From a checkpoint of a small transformer trained on Wikipedia.
Size: 9 layers, 8 heads of 64, MLP 2048 squared ReLU, 131M parameters.
Architecture: no biases in attention or MLP, local attention windows.
Training: a variant of Muon for these matrices, 1082M tokens, 8256 steps.
Each number is 128 + 24 x the weight over its row's rms, rounded and kept within 0 to 255. Layers, rows and columns count from 0. Numbers have three digits each. The size before them is the row's rms in percent of the matrix's.

# v: layer 3 attention value, 512x512, rms 0.134, rows 356-380, columns 128-255
# o: layer 3 attention output (transposed), 512x512, rms 0.121, rows 356-379, columns 128-255
v356 099:121092109185157102118187098104145132120143107105121145136142118144151161115093123131131148155115167126137147156127125144137178093122154148145126159140145120073164100121116136115134157101078087151136140138131086150180103122147116105097141163128117105148128106130120128080127127142102064134116164163100105121145130179098146129112162118138109167162126116150123133102140138134159108134138
o356 099:138137112128117149114111134123141115159146106143155106144104137067122152162142070116120125112103113168131083133131125150129064150123108122100130084131102135159085142128138107140048138160142128120137101096132118135116131132146146135145128102114136142128095143131176121175146121176145128089134097140150125113099161109164106092119096119124131125124128167121088116138104068131108129146139
v357 093:140083148117089148108116110147132128123138072092101095108126084119192122145149078090143113106086136108165125115095145130129126110137134135109116105075064100119116111141101107141089156134165137095075175116118124124143146133119108122131122133131115101086067110114116095129137133135160135159124115148139133129158145104130143135113126057120111129133085131185091121161118090100087138125088
o357 100:161155077160131136136142118142099110139116115142157125139148157125059140135125114144057147147136117160122133143139172137151110139118167181131137116124159142156139121134118146107154102077099110134149115147157156125127131086130127132126167128129156134142130134166180123099059152144141106105101138145149144134154147105139159150156109118114129169141133109096145071076111058139174140141137
v358 098:133099151129115105071111105159134122131112159158127132161128127096151140148120119163107163166134125113152186137140067113114135128152133137131145111099142088133143116107078121158092157093071178126101159121128133122134120085142087121147131149130182090135145129119150129130109144101106100090112136144119148152074101129095115098126120151129119120108147110103151126100076174090133126180135
o358 098:123126140135120118146114126061103139162137155123170124102119117133086101099066121129149107051117132157121118126087157117106129117119144172124152179171108146146066097109139136074116156150147099143173076129139153137124146161146189172124140118117114143124116153142094147114063162137152136132155144108123096093136149104154145138130144095126142126165147115163150164138212109185129149100110
v359 099:129107105088100087113156105166112079138145146140164156152177127120091131139157134123125168142173118202168133107099137149155123146127156150122103112145080128142160153099127129135096104112105143100119126106085133120092143088079102150193106140092112095067135134131118137115080100115071145106173106110103154139148097128085125109136113134109172125163160154108144128133160131156168100119118
o359 100:097102165140134148124080127112153142165092122105135123122139106101142147140082154135116130112080119106105151141126125122095145094097120120134114148139165120110115112115130074112128122163101129142153103119154130120145135154100149146097147136153151158159173109137133121123162155131154099144110118149131178163098140124161113147106132136154085091146121103143104150111098136119112153122118
v360 091:113143158097140115140140156110113132126118120158125119081113153190078125107085102100089080142155122145154180139150162089085117130133114155112119098109151141135109114080150124172110117114161140142101131148160113093095142145124146151136114134137185134106083116115118160095171191115126148095157110133115106142102166161145117094110134153110097090124082169151109124147133167120134076124152
o360 096:156132151126087162143114103151154128118137167110129129174109135144155095133163110149148098093097142111106072130122118113142126121149140114133104129118128101144197167138135097080122097192124079096146144123103141148138110120137119116131154120132120087163133164115118115150106079122120117109110157139155177153157134081146132150126102109128164116134105126112107145144133124146110117124143
v361 100:107107112157099136117128117109123089128093109162136156085134134132105128106175127110105145163167134172135102117109150105108157124119143140103132101108160140125116110124153178153102106173083161146113138143117107160137064147132156139098165133122129132137140159084141109147115143140136154137112096120188122091173058142149124089101130113148115119146128124108152110111145098114112096132095
o361 102:152169175135105121150127140110134146114178109130089146153095134131159139107130097134157142112091111097127164143136121149118128142107118108116115157137088130127179096137103098111136101137125107140145092123134173118139165105135123101139105127116166148138157098191121151143121103139108092111113126142066157139098170145137118110149118148093129123105112184150100095139115127112129172155137
v362 105:120120133142117119098154089168167173120123149164150164196109149121088169160148139133155112104109134154124102107140173125087137087111168130126119112126113111155119107123105121149145119102127134152128141133189091057087151117117153116111126144077100112135103102116141115134097122130107141108149135150154085143156125136133125119113128116084155180136125098112109159143108150162116113128104
o362 101:120102121156132153119106142102090120163139120108134122070131127132131143145097166120117148165138131164143162148117119130115113169102097139139126151124118114133128151119144126118118112131088094132108148111110153157160118140117096093137126102157203142121142112115135141135172112134149129115119101117111119144099133154131151108144147148162107085120068152154142115154102117108101128105174
v363 099:130078105140132123128152111142094128085159126114151122166118103136121115108163049079087124138118143129140128144157143122113116142146144134143115122102109111115185127107155116134104057081143174132135143113148149133120067107089124110123129106141102154148133113161081125099142166146137114152139125089137123152149136123150124129092138162130110142159097137147102123075120146125125120122139
o363 102:129167086105091145159141123156103144146099153161119099082118134100125114132089143139128156151125124102126131112098124179115136116144155127127114118157165126115121098114086128129069157130118068128117084118114097114142121143141147118114119130143126042151123110154150124163108137134145097097113105175156117118103135159157117122174168083099168110117122150108165093145140148129086121104122
v364 099:162119150148115121122149134101120114098092102133102120090146105127127105086141114104126167105110117067147098129111145142126159138119128145161184121128143160118151140169100144107159158144132153147151102153069149152097146135161130137112139088111147149114099146098122099114140131150124114144116144127156085103129127120140127091139111116144095110098118136100125137101101117148104137119118
o364 097:139151124130130162148125132141105108111134134118119125166083158125189136131109138111146150150138133171118185096179114122128115117123105129096113133126142123149152128096110118141142116127144083079105114093187114121141152100091105102145093189122134122133185104101111113123154126105145112117093109100099206140100148131100099143128107137126133117163136124169143100138120144140126137120106
v365 096:160140163127126153147149168114135102099093133177095071121132128090120155126108080132127151078142150080115111132115096142108126143178091140095095144107122138133085054126150121137062133123157115153163163135134149149134077116147120138154136157067155120126119121099138139114128106134122110146119102053153107098132132138130127157128136134099137168138125084159144164128125115138157114133162
o365 096:116113096100137093113160122121117164126176113095152162110087130140120091134124108121124149124080127150153137090159155144122151107096160144132164147121155114124157168105134122127141134125140178119120070091115131136111191125066086155101125124111095141138114144119121167141091131132093130141147136141113143140153137118117106083098106112141126122118122131144107106152144155163095139135112
v366 099:096143173129134132136129085118096142148171166101122108141120100143143110139124180177160099107121145139111108101131116104127182120174102139110120161111124108127126145090145073097119113084138148097136145111143116142149141137152156110105132135166152152153116122127158109127140081112106158124131112168142140192121129098130112090103097139115119148126140116056117136102142142149140136154149
o366 107:147134139093118160184105142161161127133108094126129067134127137119098113128150106121152111143137122152124158124106122099128086074088136090123140101146148120112150159101125153146147144146122071142089150095081111152073100109113130134157119138139137130122141130129112144158120160128125114156106120148084104096134129094100134139139156143138121125120145121181143114146139127105120109112111
v367 095:116127123123174129111121144119102118136059130125132137126138100111084081131149153130106131113154133129113138131086124140119131135102108134098112128147123139153087171089110095129130142126133089132126132162148167123110121133110091157127081106109127113122146110133150148138099144155174132086120147161122116159126089124120152150114124120113101142103100128155099135138153109128121086136150
o367 098:156121110136127112158098153168150122131170135069126134123153145137138147131153122144127120142122127172125148137140089104149152163143189114129089135150130104111157097138136154134123100155130122138085156091121143150138132131132123105136176127148135102119134115115108088134169115074099135165146144105097140137134136111156136131113109159131097111135128136142156135113117144140147157117136
v368 097:132160065168122110180137124134165131127119114131119116096114130097200124122141163102120147141100146166133134145115146122134146162097097124179103135091121107161139119134138160128152137133147132145126106109081101153144122131129167138100151123117127128131140119139150146159129138147131107107095131125164160097157133144130128117152148118157139110145100160157135165098103123172137142103101
o368 096:111122141097105091112121102162121138115101147107117123155085128154085168162117094149133154111143124105111113070123086119131093077160118161133173106150128141109138169136075105092101091146110120152178136173110163102124129147124144088174133118122100117174119118101109141112135092143152167158133116128150104152122109137148127146111116140090144141120150126139116106120094129116130118119143
v369 095:107134105099147105097141134148115148125073062140133128132104116080102143144137127126094142115121100135116088102114122116130138113123161098104106137153121164102122143145102158110113177151133111135173073136099141105141125109110111109152139119084105140123138133122046142121156121107142097154126107109153130113107091122100150152120112121130084115139123151099128122121121175098112125112142
o369 096:149142088106135128148128127132146141135141131099095114161162140114161118131105175109103099129164153105151177113180132105102123126102115127133105100112133119128094124124143141155128121120131133138110172107167131154102105140149098154123137180144142121169113116152140122159148126140132144103133108134106089151140178138144082123104087128199128136126147110107175114107143085143108120135049
v370 094:106179147093122118125128114110129101116127133100174124112134107107122156124119133130112125117115114084190140144156130152145125099134117121166108161136123155081097177156088091113148131152098135101087113134172145154144139169146106128129143167164114130181109149083118100159136155141116102150088125140125137137136152107139074130117152134143132158152124148193144119147097155103131148115133
o370 096:101127069167134126100128131142174147127158100145148098175105156119137102138158121131112148146133129132076161094096141111156132133092113124083147119143134157140122110117125135096103153121116187158141121153099143132167102091083124140119155109122146114080149129140118112107124158169113133111138110145085136152129141112123126096118146148112128085110134151156121126129169118149147115114146
v371 095:145126108110112121106133151145145120096145087179119152117095165147134110125117159098105067130153143149122118136123121113092137167090091106120170123132126140136144106107133183165128152137128111140155117141107090087138120104140117119140115145128105119086139125168120130089097120110134157129143084143071145128145120121126109144160140123132142145077121122145111128136117126138083155124142
o371 097:097118155105122117132099099123131119132092163091118136147074098146118114118105103154135155114080149109108137111161126126087109140113139127145098116120118118105090130112172131118156119129135166115086113125169172114123129105156109108134124126130167145148113186117162120154137121151136122116159127161154104136137113115135082144078140158096139087162145126134165160146138167096141105161137
v372 093:130118125128127135092108153117144166164158166101061107125134143144136173161139109139129133118113152124098141114141105181106109084103160109136124095143091130117141138157121096169197120139117106110119184179118149165096161103090122097156114157113120154136076138146101127170129100166110120182096128151141156138144141133114077127105150127200131157068089119126157093119098106135152153107093
o372 096:140128132151109129156155142174112110118097113173187158094111111129110102135137176120106115105130114110132122130082131109148155169127113158115162140107153163151105091113131163129113113103085157132148088084130103124148084109092110127059110124170113099156161133117133139119131097104104130102178129155106146166143134129096172107166139156082139150148140123154125136159130146142106135137130
v373 097:095153124111173158111121093155096119133107105167124152139134117195098121118116125109132126179149149185145125135108146136159159175140166138157145130156149108150136137094110154127107163114129138169121149153138131082117174113127146105124161140140134138140099107100110085138102176110105124137104120135131141133090167072134158163122100136136054141144120090124127128162143190161148123111116
o373 099:130168142107116084117139128121173129121143144077110160129151135110120152132129178149127121125139095135130095137157125125116101067152097123103116123137121158104107149173147080152107151148157053113112117094146120143092056120137163168111140114122171120113126141120151131122134122124105109125178172105076115124138094171133106119163138148144145103109122120163120146115106138123149107137151
v374 101:104128097119116143128144155177142132114112124122156101129110151132120121112175069132131140137120115135111117101160111125124116147101146164108115163140109082131128097140124088132112120118105115122138115127160105100113082152107132147159122135127120134100184113133122131145122129144082105138141115176073153157162118164173110143126086152120116134137129174141070146146142111088097100103127
o374 101:170108159147079109123113156113090113137166117088135137133130133118132143150118137155109149141125152148095127078096136109160141116130127082136129130148146163116161130070100154133171150143128135131119124145149157133118174091146123120109122133133116118107102136111164116139120129099147092140116100087154126165109128121116144112124177099089148129153159109144155104157126172121158121131093
v375 095:105119126175117126144137131102103169120072134148160111151124127168085108112139152129115133103181136097117154136126135123127131100153160118110105137138125106114139114119117128122158178134131124160092115135114098155155116096161122134138133122168174115125145169137127174148137135098119124106114079107145152129114103149116102189111129136138101111150139143147104131108123109110168099129144
o375 094:132122157110156096128166126128144137133176132108155118130124104072151125122119123126117136181061110177146113181134101119093117120108141120108132088099088166139094144128166105138108117175133100129143111109149141111148104158082177143088110148135110057134139096153079129146145114128147127137119153148107134134149169144116142097133101135156148118129114121149153168107132133162081118097140
v376 093:133137126130167113118105106140120149103128175166094129121123081145137125125142155133109128100113118119114126164142166138120098146123079174141138105090118117119104086145131121121101120159065109217129109166142103109113139148120090079143177148136136105156134114110131168159113094110132126144119149117126131140129131156076141121117107170112136114172141157144119165142159103127125118132137
o376 094:085103115147137109114135147115121067127147116133088109160128187182076146116122148131160157149127172106158121113131093080172140152094133098131130124166137157106129171137128117141118142101167145099150136084123144126131129141147182146064139124086127119101141144137156102100132139133133107131120143127133129131129120133161097162144168144172096173148109125119120131158121124105143126169153
v377 096:140124147118107125113127117134164135109105097147129139143144142148124124145213147148143108112110168137143126137103142062133117127148118143123120059157111114152128122176114134122116104159132132104150137136150092129093082149117113148136193128091158131137085132119109126107130184130146093140100134107131128120131117131075141187094130165170161159076112127146075171146112099106141114100125
o377 096:102163111139109130111121129114120108104156121120082158133085125112110092166115099110151123133187079127141121113120126130112127085091104104122147158078131129090111157126131116136119115111165118150114129097097168103141147136139107110115100086162099127141149141134117129136124085127127139150151081155112124124171143090138115094149125157100084139145165112117146072102099124098102144160124
v378 101:109163163127174156111079099083130109094093113139080128143127137125156126135125138094113162139149149151158091155167151094109114109134128187154096112095133124091159158129124142113101145131139134150123124123117106104112123159152142153142122101092121159136141102114119129128114108124128112125108132132118122127107112125128115141133141153111170151120116117150120122114167123180081105111185
o378 095:154106134112077149184157141165126123139138140119128152131112091107156116088139131140144116090129117141098151123130115147101139164132117084116110111153165155102151096160112099139126163162129093130122126137129133131133151118155124137118119113136118148142151133140133149132146132142133142149141122129114099147139151132105091112123089135182134098088097164161146146130133117097125168174081
v379 096:087132129079128113087124162147152100116108107136109119109097114168124153161087151139102160146177131124138079166099120165153146151133110099091144139146137117075139122127114079094080119170133162129123150149138133148129157176156130123110157119119106064104147141063075152085121113133137139129132111101136155094090137132131134096110139165152079126134119142136141125127113084151132085119091
o379 098:156115115156175143135195127131111146069162133102128130146172135145167098080163107122141109117117128164136141102113148104102123105120102147102095088143090112170157138155152137136136162115102134191139131132088159123144124121124146123160085147116118139172168049123157137145110153111133127085140144127147036149119169122129113168134084129097170124140173156141118121111116133148093131141168
v380 093:121151106096127125149155138123096102151092161097114114135133125119179124148123122119094141108130136180154177137155165122131117120138128095145115082104134119127138099123156161131147161140117138111086126112161102100134111156146131171095125122161140124116100091125135138089141154111115126145139137139144132145104124104099085116141129135106113153125131148105136054119129121116104097132080